Weights of a small GPT-style language model, trained from scratch on English Wikipedia.
Size: 8 layers, width 256, 2 heads of 64 (1 for keys and values), MLP 384 SwiGLU.
Architecture: RMSNorm before each block, biases on query, key and value, normalized queries and keys.
Training: a variant of Muon for these matrices, 9083 steps.
Each number is 500 + 40 x the weight over its row's rms, rounded and kept within 0 to 999. Layers, rows and columns count from 0. Numbers have three digits each. The size before them is the row's rms in percent of the matrix's.

# layer 4 MLP gate, 384x256, rms 0.175, rows 129-265, columns 160-191
104:506521455468507480380538455487479471495495531436499540534596507478538536477513582571488516544483
104:486528500514519499406540454498474487461484447509540512530483545494534504535460450483493500527542
097:466516417501529484480509469443479446470542553488484561514459554443518521439515507505539551466536
103:558486468478577508473545497463479495533446497564516434471509443547494480472466534490475545474473
109:537477494504514509439478451474550541438490434476475561483528550473506578475542551507492553512542
095:476499485471512408537504513464529464460440522552460509463523530489515470542490506407441565519525
100:516466501543436507465522483457435499563537495550538473494480430461533453498482485487500527534494
102:455505531485427532602447495558434564474525559477498537517404570549461523484554440472506473540444
095:513468479462530528428414550540538498447486532522433478490531499509506528514503518463558515515510
105:505463527459445624543538537516419511538442494505515484540574514598481431519539464530462531438581
096:476546536473492533458462470479521517513411488450499562452507478508455498543413511515480467496438
089:524478504461504500427421502514488507533433448494462474459470526456443537471512488471533466502441
101:559507567527497516479452542529507509444506556505452464555529463484514509500528541524470528488515
091:524493506475547550484491471462489419428528480572513505474531511562531482531487483474475528504541
099:542485545467527529471518472528493515519561542554557488501531474560524524516501552492476433504483
100:568482505460428467574518553517469614520468520476450493495530502533548526597525488566527530443514
103:435495542562547452501438460500516495518503546471536448431529481490437541509497458583529517498483
108:460481538499503564467474541419481515425472460486456465492499565474532497460477457474493495489474
102:574428512462509497440441531593553482452527506526488490455500552550521469544444521548467532513512
103:514479476501561503531549574560505497497448538515431558596574538445431498479542446497507490506531
098:550459525511455514508533534514489569472482509517499478546465473482487546515552600473460553525522
103:503483499441477549486530522474486487475453485484508451466537545434481485495489510434532532479488
095:507484411553394537543460481499554512470517459496479516495469540467450523386506431427441462484453
103:474500458480488516509508498531545424493505512455522473535479444505539474528516489485463488541490
102:519432574460537501479613470497427511569507479557488518493553560543532409459547450542426543570484
097:489548448538481507516495494486529555471493442476468529483455489569513540548569459538530467552499
095:556498498499477551592476442507557480509570546574541506478581445427486536436497525508437504468487
101:462473486465504555545455451576461512487566512476573450486505527492511480455455523534509447535537
096:520486576535495510507498524484443462560512502498470532550461539511501541471493490493547532474483
104:579479467496429565558493504524488513541438481563465528560529504510495467512495455491528553504453
100:460484527508511480518491447504508447485504528402485473482515453535520501436580568488512499460515
101:509449489460534474542486497512481533496535462472513431515512506515464591514526459490492511442524
098:558495530456492449455537513515474457512507514392573449443511402478490595447544494505482485513517
106:504496535492473529487524494472477582477522508466596497573451542547518537482532529502550547525502
094:591450471458424456493523528561544506567460503522495455489482534506489503466453478468439532465494
098:499489495521488437567428453521520569496507504417494531548517543483535505519492439587420518547535
094:423456498543559452522469511518536491477516522455507383530550458442461493485427499494415509479511
096:530553489522484528458455504624542448533418473530496486571524468405491532524447439501430514522484
100:503539482478485504536489440524525550481493464496492503517495491486458520471548445448435428446535
094:506578463544536487538542552500475539528495445507493447495499567548510490535496477502448510492514
113:472512427593532471522438571534490588501392524467397573530526486469473514464491578514474533519468
104:529479541489505567469493498537481541448491493516505422566519555523439562477514483581513551516438
092:513493467482534497545470522535551430498488503498543530465514441468422558574529519532472471454467
096:519428596494535532499483473492518463496446455463441458527502509462516481507448499440557547490451
101:494491518576524567481397516501517482409448467547401597520565567563430524434468557475438582484465
098:499498544567465484379485578526514513546479512458450445497422460502454518543509505578460499496501
102:476489520534563530586513502550498510391471544493496540546594493547510449449507572495479558528529
103:463490480567402447465476468574512466415441538451508489528500517499521500486395500537433541469406
099:511566517477520568446580502517526445494497466483483519520495494487518463550491515565436472511536
099:484579583498442459419593477472494476527501428435596518444488548503485497514427499552494522467439
095:503548497508428599484531535475439486500521492493614556475561550539530500480513447499477420558482
102:493511524563478524507418457441488460464488443615438470492491531572521519502540485540502488502494
099:504467501556512492489476502517495445493465526566531453504458477497475517498505514533578507501457
099:436523490524436518494483553531450507435524559512483556455450522438406497496492493484543522525435
098:541446516454498497471519443517508430486530536504461437486533539545434510563511503538498494519506
100:512539522495531451466451529580540479458461523487571528514537469473530526539519493524587532483484
095:565535444512523503428448514472442502481498515629458536536462546470490495501457612428503506453463
106:457390607510452497473475544510438482492514550503465486520526560478463500539381453499461521500467
103:515498571511499500491541553468490529551512490512581566529503509452451472514471521536573537518484
106:560491522500552498425508453496520541533480528489495500524361500424528425525521543502499516537523
101:485467480518518462505496469482420547543487388455603558540489540542473454451421416534542548517446
100:573515496525458546505453491509467491503415486504458492544491511487474526498526503482443517499530
107:489446587556544499462473582434440532520472531436449485568500468501499505487499523534523507530501
103:459506500528537495466526533474529459480521504492496516470449468454473551561552521454538484596469
095:543445495513478517502528427566496512519541486571564529553489467499554567482509511519564511494508
095:520485502614525496529540509500481488504524480563508490441510489455481560500512499502418547518531
101:477558456547496505534538504448536592519523560551566498490453564507558578432501498545508465501464
096:462514587485576496455543522441472434544464535545485516386438516516447505446497504447543490533491
099:541450499508571502511420495515447566506535475561490557478469536485539544482525507495555555519483
102:516463528435614525501454473453552493574421469502485462582577561484469502479524525468512484493529
100:548480539443475509445425487465592585487511499525495521478537530464537513569513500438512410518509
102:437470475558483516471511531515496491485481505495470518498471545463519581529473443457485498513496
103:567545435475481502528516458487429492454510500505571536476478503477490473510468480523508540495493
101:546432524510443487424568513464518507429492499535416479487559497410427497493442446512444484521507
104:467520523516539460540499425473458509446496560454463520573496510432564526445471501530541531572540
103:448483542483477512473484468528538436497506547544534550530511577548534511487450476466482506498520
098:621542493453531464459533497406572570451452514422487547487517582496547509469458482533455549522416
104:508473478534518541494500543557528491456546513496516537466466556489451441532510487517479418491535
102:448472590493427522495500510568512551524448550543425486502493486504598495428497460503469477444578
101:507569502542496542495451553468557456511509549487471508555534519495542559482498485522428518547438
101:480489493469557517438498496484459481505498472469557528469495514515544482475524524511456498522541
100:506542533514563531500452522494455534480489460513475468448447440542554519531474463491431467408448
101:474491491436519482530541455503512547461534525504479509498484527434567501476570576475489505568499
094:501498515463468486475566515492525540458443460435483501479506459456435504472484475573458521482569
099:537506510469483518471495513485476489502519519586506422470504475479517494552503527502494432525479
107:520473555467497420465529419473605573507415385492552425468518498549503541485508574575444522485545
107:598477496441579509485471533558513492518459545491469487466481535474551474509545516542476574489401
094:594541509525472484495471502451484466488465555461507523459515503486485515513600590566527540473450
114:500586501438451601481503495518459575515523526490535551535483491531524461529485580616470506546407
101:532498445540566488572436461522506482525472517514554502511462495434498462498461550515542516498514
097:527526429512495474496484561458559515488450383499550545609489610552512528566558517499455478499523
103:466501471499553449438508564549498509567531477496539482529454505501528461510468446417493527495473
100:512546514552496530573526449490481507528522441553440437567461555472584504491508533488457457508489
102:547457443498450433451478438509462494455486547540476490463495484502433505468501504471456468509521
094:543482520474437507499483531495462441475547452447518536520487479463509498521576437509522504554443
103:477475491507504477508465582455458507463486434582543486487461518546537388458549480514487516458436
099:521490526475534520485555455536473491471581459447508488429485438553504514493521502539498443463482
102:482515536525505465528465386523502543402540453484496532505545540445534532534593537422475486580487
104:487573551479493391562440425542535516513501536484497506465559454506482480567434486559493549514547
104:531509439515505525461500495566538510505541505524467466541553557463609490568479457527505474526415
089:532577503510490563512550502458428557455499503479517457487499527486504493423536523558516474505483
101:557433506488476509479481502483541571446519516514567445600470501480438541473486490514524510540462
106:524523506499515514429504439484530544485495536482553550539487530566508473471498548634511504552524
100:468471542548496446457452443518504510504445475527503502535434605523573496520474492540494522546564
098:500448516484467468492553394534438528543489532503473515506459456510527482496514464454421455521407
101:498423505467530487474477553550542501490530505544427422506519553562489488466447440481549488519501
094:532491516503474534462551507483522468470462565510425498473426501546521529464538474568520533481524
103:507517497519492522468442536524524494437476465521564549416549514485497490558504517506452406464503
102:530433512474473546512530495579500509507481493521538523560424436487507526429491497481463499469459
098:504477534492434476495542477515481535518505510481526474430460475498493508534467448551594419539473
104:525465497489529454491565542555471473512515490530498442526485467466474556476498477506470520440456
100:482450519451485493508517512490573539421548540416462512553541466509488446487526477511471503479506
094:500431524455493475533498494469493534490474430505522448514554510558478534469493522452494603434497
104:475467469462507453490482540490464513450492473461506500551501474485441502494473547525461522524448
094:493498513544477518440482571527524509517471509521556584538443486569470462573542462506523547524497
094:511407525461534498496496547506519427507541573486456489476420497489505482471475500515533561507505
095:548514518450578515478495485444443533470452541521432357510462476510504514477490491511509514513479
104:497437520473482450466417490502508515528500487520433488578489551415468489523532495504509468488477
105:496475502546525569444471494533488478488472450594488471503463604492543540510516438442454490511521
095:549459520554428579456450561543507497524539503530521477599490516497578507511520482554505459480491
105:474507528538493517491491493461472468489499484474544513466469495480473515454434548476546592504530
107:535457441553462548428453518528483511506437432484490509535494533543482569437461564497515545487526
103:490538550509492529457492556498568453481499521530445491483514455453524487493490466521560518499466
101:468444547494483507470511520543577543482407480484530527495473535512482513522412495461571515489554
099:453519431512516539509524467546449476462603528477532540463489517507407523512520520531435577528479
095:497482460458490502446485469433487497534504564420484495522541562516477479453488453454479427525540
095:578485471501503515451499490489558485489533524532514504460519526455537457482432468504453546527580
103:499479522482526428503441533473470426542504470452555561552486520514467494483515498445507463482567
100:477503488440539445496513560469479513527539545525471452517510564424495432506558478492496494491513
102:454447441524494502485484471527520508550535556534602496455468532535490496486556488531464497584507
095:578503495449448540623498482542472547430500499486523515507501457491509487524515512528502525490500
099:501511545450483465489480524519541500374536445499540419539517508477404516516536474532483512497522
093:417521540463482466468538496435513528548495447581539468478494499473429475519538504442516478552535
105:493548403536561499501483508532542499527504472581547435483504539459472476512503499502505479496510
091:539475502482553476541519521473498482521582507473525508569506478485473495477494459578498530452489
098:507544493522482494462507457479464483544449430527540544465413541508490434497521555438515562454496
099:509429528500575485518612476554533488530422426546465487575551462476474540477475483500467523473525
# layer 4 MLP up, 384x256, rms 0.183, rows 129-265, columns 160-191
105:554513517539511503399470476516488434527554446421459450487476518467468468496468501477533501617544
104:522555455525540485456501518531480525519457557437408499576431493534459512498529484502531518472482
099:442467564512539515390475464459454430475509523464504509508476484532470511466486547531494459496516
096:522468459549469481491474456468469500486494536510567454500595499485512517483454505472484524434412
105:512498432529528560474577481490524506516487555580505474566499462416520547513499596582490487504431
099:528467525552508490445474445523474419487537518530463398502527581488492499477520526489483434475512
096:457433482466510514480498496538515537570486467495553592476498484493571509511459500422496520491463
109:506491512483557510459413574434506508461503572533544527511575483484438502459515482479526542487440
101:454510496569456494576472541512507462421466560523569512460598491493541513508482481444525564556468
098:512397462494517406495496449415487514476489494529485449486513654526475480527434527516540467525498
097:554499490464534493526565539449509489543439471473582509496602527476482388509467490460501545530487
100:505581520473542477505535477466527489489517490528555432457535489531385511442597518520532450548488
101:481466429572495511518467531495473453427469536539506439432426471553449406520484464485534515430460
089:501505468475479550502442467448492529494461506518485496586552504587444441430503571409450483434530
104:464445447475480460509446423484436464459461520467492465504523544453423559445519501485559518467543
094:474411492539451535453516438556459537461533409516525533524426405498518514519512408527503475521521
102:511502449473507502458524504514559472491534516465479481520488524475508421602447448476475477525519
106:415528578465550480510532488495501481530538500497503528527581510475495456580537500541552523519519
094:569519522560426502476488447493542455527486480590555569492502592525456468496482502484489536418516
099:486473559402505507514499505481506526580566493473451523461471505502521494420513459547449547522547
102:499453459461454521526528558527531503471520494574449453505514526521503493548472531410532475532481
105:510508482462491522454469474488514522501472497563537530471469485504502580501473463514473413551430
097:502473537554493544420518487487440586527486573496453457509506500507489480501506555498514544523455
102:505493413474567480592529504422454474486484539515545515530549449480489561484573545531473490502539
101:506468524479446480470406514512476452558489458571465527462496527471503533489421549456543488558484
093:582493474497456473516537483430460496467550510566509564445474586534515510468406485486490497523470
094:537507470541407472562600453495452494399539505489513494467459531426530476535450503477489528513514
104:550499500542448528530508523488502527505565564511533485471526595447550532531458510489506480503511
102:515487598526532466512499505515516547485509530432467472458536565534509527568478516535533534536527
101:523528464467482585538469484522451497541571489503473475476453491518502470409480518488505528443458
097:530521431583534549565456525563513510516508490567560472554544545496538523485508521596553509518464
097:621459558439579417467492473484542451587507439508455514498412510474432421515447534511494561542523
103:552543520524502506539542495521518562480528440532454455515542520504512479469523430509488516472572
099:424495448520505490449472489549506512437465540450547509495472570426467521550496508593520519550499
089:471473521497493495448457509536449530469502471461447468414474493496506512493528552498488533475473
103:538520503418473510536468507471517518495529408532524481461508498548527484534486533526555520565436
094:475528535509543488485508488500544477466458533514491490521390522513441538497492498498520425547459
101:483568570502557546513511561509496533491495487480522434464471503579543442408551503530455532501555
110:543596467556491489501515433408513420495500588506455524449454535538499520483499436498476492431454
096:483503657470532538467442507568482506546532523490499618545476461486497525544484456529487476483582
141:518411567455516479522591438533471461500546491545549487418493474542466555518509510505527458474510
101:507554539498470523465455482571494497484455562606472469484470498567458517480509513433482545515463
100:482488502497550510496510540522473405529435499476499506558472496515435529509565481482527447481501
092:546529504427530424503428459523535532429485482468464539478493535449496512468511521467472536497488
099:486464533404462434516561492577465496461546517481482495495418546405486460490452482488543608442537
097:510530556402511505509579431428427445588421513461486522571454519451500523446482521478494430476517
096:476536514466582471504490486482515489419492461495525499470516495514539531483487436547452439438514
101:499475471507569456462503581500520539550538561429548515408505431478482491435500422476537472531485
103:459449585442511492516542487557484476531499369483532509493493458486547426466506429492488556520519
100:550523470482518491454522403556489535569518473483546552442547589622468437484521533538406533509472
101:508520520467526497438459408541493466492471471468522595492470473543558489467474588431495459529430
100:490516490480506438520491574469536480460526460526561488464508558550505481535536522448428514462487
104:507538574539540493568496479497559496451452524437474485503456497523490472575451530516498512497499
095:490551478521481538451481523487510549425450470520552559517546439466435520398512496532526452567494
096:470539510513446521516527472493456495533537511478494507497556510526496468521470462552534479518477
090:515497449524525483473448524488574535535493463487514471490475531465488518483488481533517536478507
097:563465493512535537461517478442470557540536506508484476546480451466423472464520531447461516523387
100:495492457459436527494498514479480474526535475576517485478516603450532473509535502495564550446574
104:500481493495496466523547496495528502487523505545490480563472508509489444519486499498401483519523
097:521560527407567515488478472489534455459474525502547527466487530502453391527497491528515544506521
093:483430503552492622528519558459503466468501467433545485474517479451505536518511505508468495555445
102:491467527536439529498452584450567505510480466502462506460510519498480481483580465469560445580532
105:550495539437506506417567483468522436513471485430487496518460483591495457568565415495503531537526
102:430475415589591517600500485549542514575477440453507505478420513488462534538529541479617569493516
094:523444459445468504425508451428473563459512551487540475511541468507467466482444574513492491528530
094:489448479453495513503502492497514543522478487452479532451455424559483415478472514457521488527469
096:498513476485470544553512519529467543479508563487531510507513456488524499475534552485472449466486
096:510510506543611466508459477509487457467491571570472479551460508407554449524471514491437458488496
100:455467445511509558518512505489555504480529468538473531557528510478537544483503551473522433558441
100:486457541518381480564502442493553515484495466473538457562556511470557524519494475482502522469514
092:528458479465418529475511524537572554485527566483481478428576497407512493448569475494537431494428
103:502558444516524502418508523459520487545570483469463487515530553546528509460475521491453490514514
102:527521445535463508559476579561499566494446508528499507485490493471502486451533453469496498462515
097:534569535477424482549504507483514461470508465536478534462412553451503536559530502530497541504558
105:502535431504521545470383470525519502476473486504469550558489516448488393512600474518488521522463
098:497565439484511489497505445528600481526469531466465515496480512446523474439512553453480491525529
102:497469546437491513529486516465548526463494363508506511465457519411533462444504548484435459496450
103:552546546503469483523502598436395527494444545483530499527454534520531553426507549594520493473583
098:428511520494488524480540546508460508509534466513474430462479520523444569558460469457473432520474
102:576471493493427483530512461531477547531550470562499441469562496531456502481505530485399458469545
096:442462507474490492535450495455520509455461542541501561489545541464506528510556535538576504537527
099:488487531477550440523588481511630479507461415475517529523485574533495445504416479477491549560536
102:476479492494540438528519551438491476475564465522564497499507553484528468431463577504449509419484
099:555531483499469444499513419514490545489455480566514508510443526528583572498540522457451509565472
099:492474552471488461474463529469479555613530497616521505545475591519505538469504534510496504531539
099:490511536457458474482536505496488454509566410508548549495479527544479534443571522497514469510498
101:467470498520543478516475441535546448529564538443579486578502540487450512457533505500525476485505
101:453597578499500521486439507495556473507515492507436492547549503553549502503462491512440510510522
111:498419467549517449463526506569505493489512544449518536528433476553416538510485495499506492510470
099:489564478500461485531509464525525483529508495450468527490523488506484486536464485499481556502526
096:514419546494569529507482484522508450527549575515563498510503471504539530504451517529424557566463
099:496468521491575479505536441427489497470462629460508524481503523516479532479504526517511504425488
111:493528473565564534475525556467489520431446450497537456459469508496498542508477447529546518518503
104:541480550524522493475542484550536528450419495508434458474508481483506487512460507455491493524451
097:441524509585522533428470458434471487574489540550512489457552419464539525515500508495458514497502
104:472464546516501513548458425545513453466475555532451575472445522543489500490437531508477513453533
104:532524499535495511527461479496491459450446512472471465529491578532497492485490514446534445486562
104:497565464529472418479453415499551562530478473517490472503474513462472473539509438545495479567581
096:448505470502518511600399459527540524494524450494510463469479509465519502522514532564549484511481
110:505487522508495522539522498514459519499456546591488548472571526495540491489470475521517455579480
086:505499510417439585523453433510527527543489537568457611482497477528499504526482546494511438472508
106:538474525536493582485484514487458460427487444489437470493486444508527485522485534424519479521462
104:468525426472471511453508483502550551541509483426503552460587507533504468523545551554533514519502
095:484560509490479381559480509469536518487509496527492471520458471539488424509423487478468440448543
097:487500491546462463487539385453494454492575529506451489518513608390462422470530573510446464516526
099:487480540463470514512468514523500438527445476513525488500420489607420574450470465517475511447446
097:461564525538536582526465502535508452480460537512490519546487510406489534526511497492509528501471
110:481504539590505459437539539515456459416561483439471477516456518521492480492451470496509538494510
104:529461464509476499532546532489525480524549480494524544521434461404536458459568464493479451471437
097:498541475507481542518545413451526453503464484453627560460432422512431484416512431519453518506469
096:501551428490452533521427569410525480506525531523522495472473494463458531556466442465476491517499
108:575534477513551532470467449405506441600493447476496503492503575486417481436511440431543508506570
099:462523512560542495519533541535470477523510588453496410490502478444545543550399500507481528538533
099:511472484494446509483493482530559506459540490485589559530558473554435490541486516493564472473507
095:526452523531521589399501477477452493512520521564537554518428464518527501380504457476455508523509
101:531468523463543489455460463438546469517562557549483492460534492451410442499515458547492472482537
096:491454482600480514478496460538534433495524449499500487470477507512489540478430532564466515466531
101:370524421480482559551460531471508534431533496574475451489514552492541505514503496460542526491441
093:545460491498523467486571490548552532437539449502551607513438476541537499559381576472476540547496
100:463507431403457422509547513553505480423494536465471522522474499505513503522474367455492481527543
096:511474492496464504564486500418517423573516508488428491501484523515543524541543490459452535511494
100:489551505465454446470501516454504521507451484489456541513445433524531483571464454401501485523629
104:446570474480496454548564437496505441595524496488487509479394478539499538457532509531510544522509
102:516487502520485513508540488499489475458512494526522477393483492423447468495460518504520497522466
096:513461415492506426497554569438485511529460514488471503551538501502492556563528540525503471467466
097:541504525537512501489470502530547513523552455462431434469523471589364544512479520478538477504459
100:488469544552594502467503516500530499497502491502526512495476453459536549515568564492530485504497
096:469544465482521523508611472494524486558582475469455425551569516421554498550505497517515509567551
099:518498528425556600549499478505471482497580559479508470504524554567505498622528431518466535525452
101:490448504482477493541550554499488487532474507566489480477491518519498473530541560533518439530471
094:491500524525505428478497479468498508476493525515568535440551473458412501511450488454489513534520
093:498528491428539478516462463445520489478489507450430495558562501472499543462555514479439563533474
095:453500524472453490540557514450537515467479513486498486453535504552450468455543475453504484571563
105:449545486511493512476477505484527525438575554455526535448534544522563463415507527473465477478519
099:492475470431537512526453464559468430486524583485477495521499471569492479544550509555554524480515
094:508535541509539522466528511480501517505495489515497444468537415498501509575469565547504457526477
098:528478518525484532524483521499511512548574558454514449579545460468581455481458483532487532564529
# layer 4 MLP down (transposed), 384x256, rms 0.222, rows 129-265, columns 160-191
101:487496467495554589435478425503534419483485490484476498545480498479476520462540523476567547532479
104:521509527487519514421415504461491497452450538493483503535536513486469463510455557426454519441475
093:513497467523507449476500466513517541572467481484424426467480505444499518518506501482536485494492
092:531488425416525451481505472492472481479526480542551426567465458533486530516514524561503400458501
108:605461481455469490528490479522530520525503447439459502463468522475539525496512482516536498557518
095:566480480520511396448577502550497510519418464500419490575461468504488440509529575495577468538487
096:498472463537484452508530466485505530477463509520461490506508518494450513496489510443497503526525
102:531483473471525525577461547489477507468465484526486509457573496515471428477513437451483532487448
099:507506523504470433412504449510539457478536474439526496473527497521536440526507506535443544519560
102:533487556517476574524558427486509473525515500508476512506576485455500536492429472539428423521552
102:483527421501485484544523473515489422437523485469464442564518507507516506512442548451517510511454
106:504465455508476454465496422496526449518547441504599541551498526511513480504496499522447464562472
100:489473559568462472445468494491544424412564542491561475460558498501504483502570523584409607582550
095:534423549506534486486500445472466557526576520439548439496458504499543497491455472523467583471491
106:521514556475435481509499407505487534517487508535489484479468423572550437511504511478558499459531
097:559499504444491450510471507508529441482471478502519465496508482562506467599522535475538509491518
103:530506575476496460463475544494431504541494456497529547473518580438498524509473538470430497478487
106:513516488395523506563502501451525511525480538511466497524517460485547418530486439554583492515531
101:594520535461436481494494455454493440538554453509548528443508497519524403500450556483482569481558
100:544522570497446477515513508520490459427551542551482496499484507535540473534430558444540468494491
099:494512474528525558492519480513496515448472518537486426504486485433500488488457472553558464513526
104:480538532489591451482499534480596532443505479475523455506516536420447494493470477545532473515465
101:494502430519557571520564487485470472499471460446494473580445504511466438566493456489513532431463
102:543529530469537521441544559517480538557471536458437427524476420384494525511494572560475495509549
104:515516511512513485393495546501497451510511487559487525497527506439544552526504505415535453451500
097:437521541510534476401529494610511502510521496509508445480524485479464497521532429454541517450466
098:534516523567492526490419438463535490460466496507553492447459500488589482490500457510380514505507
112:467446529447528524591498505480479539439521534559492519450580589522490483511442537478490448523532
099:523524476442517508521551476515494537449473450586538473478540497511464501547494565512553548451504
105:493506502452566513519453480502526475546514496433471537498472536441522492501484559546482514543498
101:541449517421506520499439532508563517505552507476496485466443542518465460485549539497490552521504
101:520440427471494463470563476511578532434442535392500481510462481479534528476526446512491427431505
103:478520485519477560485555488487487500445496496515564512478536515555465477508536497480488523495520
104:399486461581553505491542506487519527498480469492480537551449560412464580397503468425524475461514
096:468527533462503540450555482465481522458477446494494505499552441540473552496478590513506537532507
097:584467506495497429514518533493520583484559503471497516526504519521589489518521467521462417536493
096:479511538511542492518549554553485590568528436537550469515579448479594457470572518546501483419474
103:470560576444465518526447538512513437600484490556552475501490449463525502451517498535458500519596
098:533512528501499436534477478484522458465515488456535468527510538487528554444522496516579456607548
098:543504473562490414594478517544497500467518481479492443487506509517558481514527495525496472459378
119:433486530396521508523484477500516486475533489489532464441541487554480469484579468488413426528526
100:462433553472471481503563471496531526535531542474545490499505511527541492514480532447496563506551
096:496466465461529505487467525595540461471424491489514445591573419574503498534539502531493534532577
097:621509472519582486510524507543497530427508504506527534560454413430448571543485536507472482523563
093:424518550526488508508435487496533464521520516492524516530534443553538566454463468530555493493489
104:481535542488525524517492478497475501514513561509486491481530534550423508430499434461640498542482
098:482485525417535583454524509541559463421481521484495514457502523479504482462475530515428540555533
100:517466437487536461498527517548474483499552492473574476482514504483515455442562517501479538524506
101:483506528506437497523497525569475562530596542446511521442453454535496459481517493411514528455545
100:411487427548490484568528469506510483567498484477564559495530461485419519484484458492504490491482
100:547490516492496575513445517469487518539552478503509450485495477462515498501492545489469510511472
098:532514482475507462526527493499511457517485573597462535450512517499427506485544516449567507556595
097:539477490500470543560485509544526580529505466533571467471485508527526510480492566488665433454539
097:496539521481519554502514464473465539521493511451472555484469521530497446427515478533488528468538
090:521482480464548437481507515549540505474464509554559480560436435560422492522504519584558509511506
098:482541542491500446451445515545479477462524537497556521532500489602491464502507543466398439497525
095:499548533531520539518454536547523513503510461453432493478542480462480480533523476491414471501483
100:461483465505426497417466490508467588550570539502522519476542533539461432513507517551350531493469
102:458465492490442480518503487518433566444420497540490615489514446519497524488521545443529536540522
100:549454527547486525495443495492513562534517544500541525508423445519485502483526499495420471464520
098:452554527524501485435532526397586450483464510457526461515518538410493483523565549422545410474461
100:514474539518478542446573490453480481527536485464484579517519537478461472502555465517434513471429
109:539454515593548461461496486538506471431407585499507505507498516577414466563548508536484596500507
104:543504564518506453567526518431463500479513485482535527475481521544510537505563499505543503452493
094:471424485461432451542532510538463481465538565558416504462497475490457500560561436548454521486502
095:453515460473456492511458484515579451555511494482461553541494485502591429474567519538508512499584
099:493482457437473414430494546468533559461418478456407425565477488488534461565466455478545507557492
099:509529512468479541448422528483471503488557499511513552509554509544504424479546544527360399506517
105:456538509516474499454437507515597453478447469449498524500431512513506424515435523472508489535514
099:491475524428438461531435486494414439510563595490519469450574478462551555606465489454526464514459
093:557507480434495532504576487563467495439463531520482524616442451490451499502470491533459497564533
101:513442480536496579487548444545516420550449542472546447521425518495406513522513455511463390488468
106:534518507477457465464423491509527519533542444549531492550543548449486472472532524484491494441546
101:520467500449545484523551466574493518498495507447448501465461534454479533552559433548519515442450
098:550462490535516504456537522484490601410506481517571523532501504493555516460511562545523533469428
102:492553577464556510470510523519527493490507491430502498502575508542472526526602422487544511495542
102:481526511471533508556502542508392470505495545544440531471437536452513466423411567462526428502470
102:540606531412470551486426454584521504475540484471512498459523535482542520508501513571503467503540
098:479478475521543531519465560439451486515452466515529501524523525492505497488450449502477508526517
103:546438502500541543514421538508513496511524507484552510481571490421486486559582466469504476557551
091:453518493513532465527479517539386522474503528420505548533441530509488527462462485533452522542473
102:462578459514520505500532430535518452553454533498479566485550480429421525521494518462493500465423
103:463554476509493428482472454585511514517522423459537512510504506456590471609486489500487473474456
100:538521526445488504474462528503475526534485459567505463445537500419537552513507623504465523472520
098:444520517496499501511545519481500524493521417527469461523513550480512510485481481553462465504464
107:489482515482490446482517560486508462503472496489543522541498456491523537443546423519539549455400
106:504552538506504500509448492518516492536574468457414589525583523446505516495516513505526478562556
098:493520454450473512533477482461553521454547562416559513583433513482502501418505508522460599454497
099:529526580478498542520485436531590435592549470494493452520502512499521465461529512560490474537549
099:513563578503514533498447529457497456551420469542476518508485503480557459441536484531519527471534
098:510490472540493506495545440436522453550582471487514570494511509477490547579473527548477488497529
099:495542529481551558493514546535498502492465476457526519582466480503502459495500482515557509563514
100:470463551475524488528471497553526498471536474508554423484496559457484527508591507446517519549458
103:405423447498536470443531464445557495520525499494502534462601521482450541503452550422605614533532
094:485489503489461534476536479556483593569493500536526560478525499454537448485506507412495506445567
105:523498467560468553518505546528460457509541494466516474480535448497474519450549445497478504439540
101:553481488497551491461458470575511472504489482526507501534502462465509556483534425528541497412462
102:477520496530428503471518470522516519507440516508469460513485559505613501496535469475545496493558
097:506435498485496528476582490527490461485506501581583449526519521537528510496477534388466476473509
102:505461505517516474526513553498511579481505532519544507466497544503498562515460464499491504510540
093:474487515423483538498561459452562464530511518522496576431499505489496493531528465561566461523558
096:407487508482518527502487551508424435515462475546451467486490478505410504524507475429462541471422
100:506510506514486449512528437501559496487419517526493458495523503448476464507536477480546511512501
098:488457520552443415501504490488575477466471486508524522512554510473517501477485461494505482561496
097:491408446555604546541518488524520446505535450541443523522542522576501454513464423525542447503499
099:578486522486490527452554479529494499453504516536486473483482509537488460449549468476554574488505
097:510512475520458485520592546517489474513466481504518441545527500545517493482497497464508536557493
107:446474596542488489459509523427511534518450585510472560454426527473519468542498472552467526558520
100:501501531509486578440413466518523476497534500463506501483494527440505469513543450498527493439449
100:491548519458434473410504481487436525391521577545532480473458541509577462540513514495465479470429
099:484490501508477504457462440447464528483478513529513498541455455459455513450528512540511440504492
106:509504507552531553467497430497618478473559464492506505480449547479525444498522511456486491496469
094:490514517500464525472494502489509512513546504491509530565448477511452587520508482460571572468430
099:468458524505527490500469494509490480474543420443502524537501488535511468420531511475487491472525
093:439493571509505563494490526494503597497535490463513484540541482531526481494429505528522499457490
104:546442509481491522502529562450525502489514539448517493421534535540559424513478455525511480485467
096:460458472502486490560555481458561496484508475469476553497483572519469534525484485565553503467573
103:511510495477434493542456507430466491419508434534444493533483528552487458508481480432480563499519
098:444470552499575457565468516555494530523492527524550421526473533566621488489456517543526487535497
096:549498490534496563558454545467487495471486570527553469448498435530460487489505479508491481551538
100:470455540456519487517447526501485483436477503492548497448493532547511497506482448436498465504555
098:550406503472466521433402528474496463473516436550506441536503591562539560509477461526535480490406
103:510456480473528545531532500525511562453506498462547497529488502509460500529526511549536491576495
099:573509558508475484512550483466565494548453560509518414487492519468484501471500494553552455539473
096:448508489519468529522386595503472546478472462506531514475499464486496513435522535523503421522478
099:510461468553431556540481503475516512436502465458542457472515516520428549431519491507452517530437
097:511410571474527537510531521486513475491551465534473552485523478494415459445488524512436502465486
103:501457553538481515445435466476477485382484533476472499483492544527499526543485481497462404534442
102:487485483504407531483529499590519530504512549590471492481548551546469514504471438465425432560511
106:493508549424495543531521560552506468512480505491500486502499439439482467514562539505454465506444
094:500569476512469526539496530519510467336488483462473484434428500453496522553493460482452478535540
098:506467509527525506481484505464434465492507523572507540527488489515567470481518455520351501496454
097:550491508478531417498507502536508504518512511562502482458467415492494469501468542541618524522534
103:549515550495505544528444547461476561455516533505496507438493506520524459592485468484465453486524
101:500511523518485471488495473500539524515542462524558457557438459438483496504469530579470524535507
102:478566456536534494461484496483527527518441467501476501503494476482482456457479452536532539582463
101:477488509456603496497473495537444437458529513521504519515526525461513507459497533539445530510525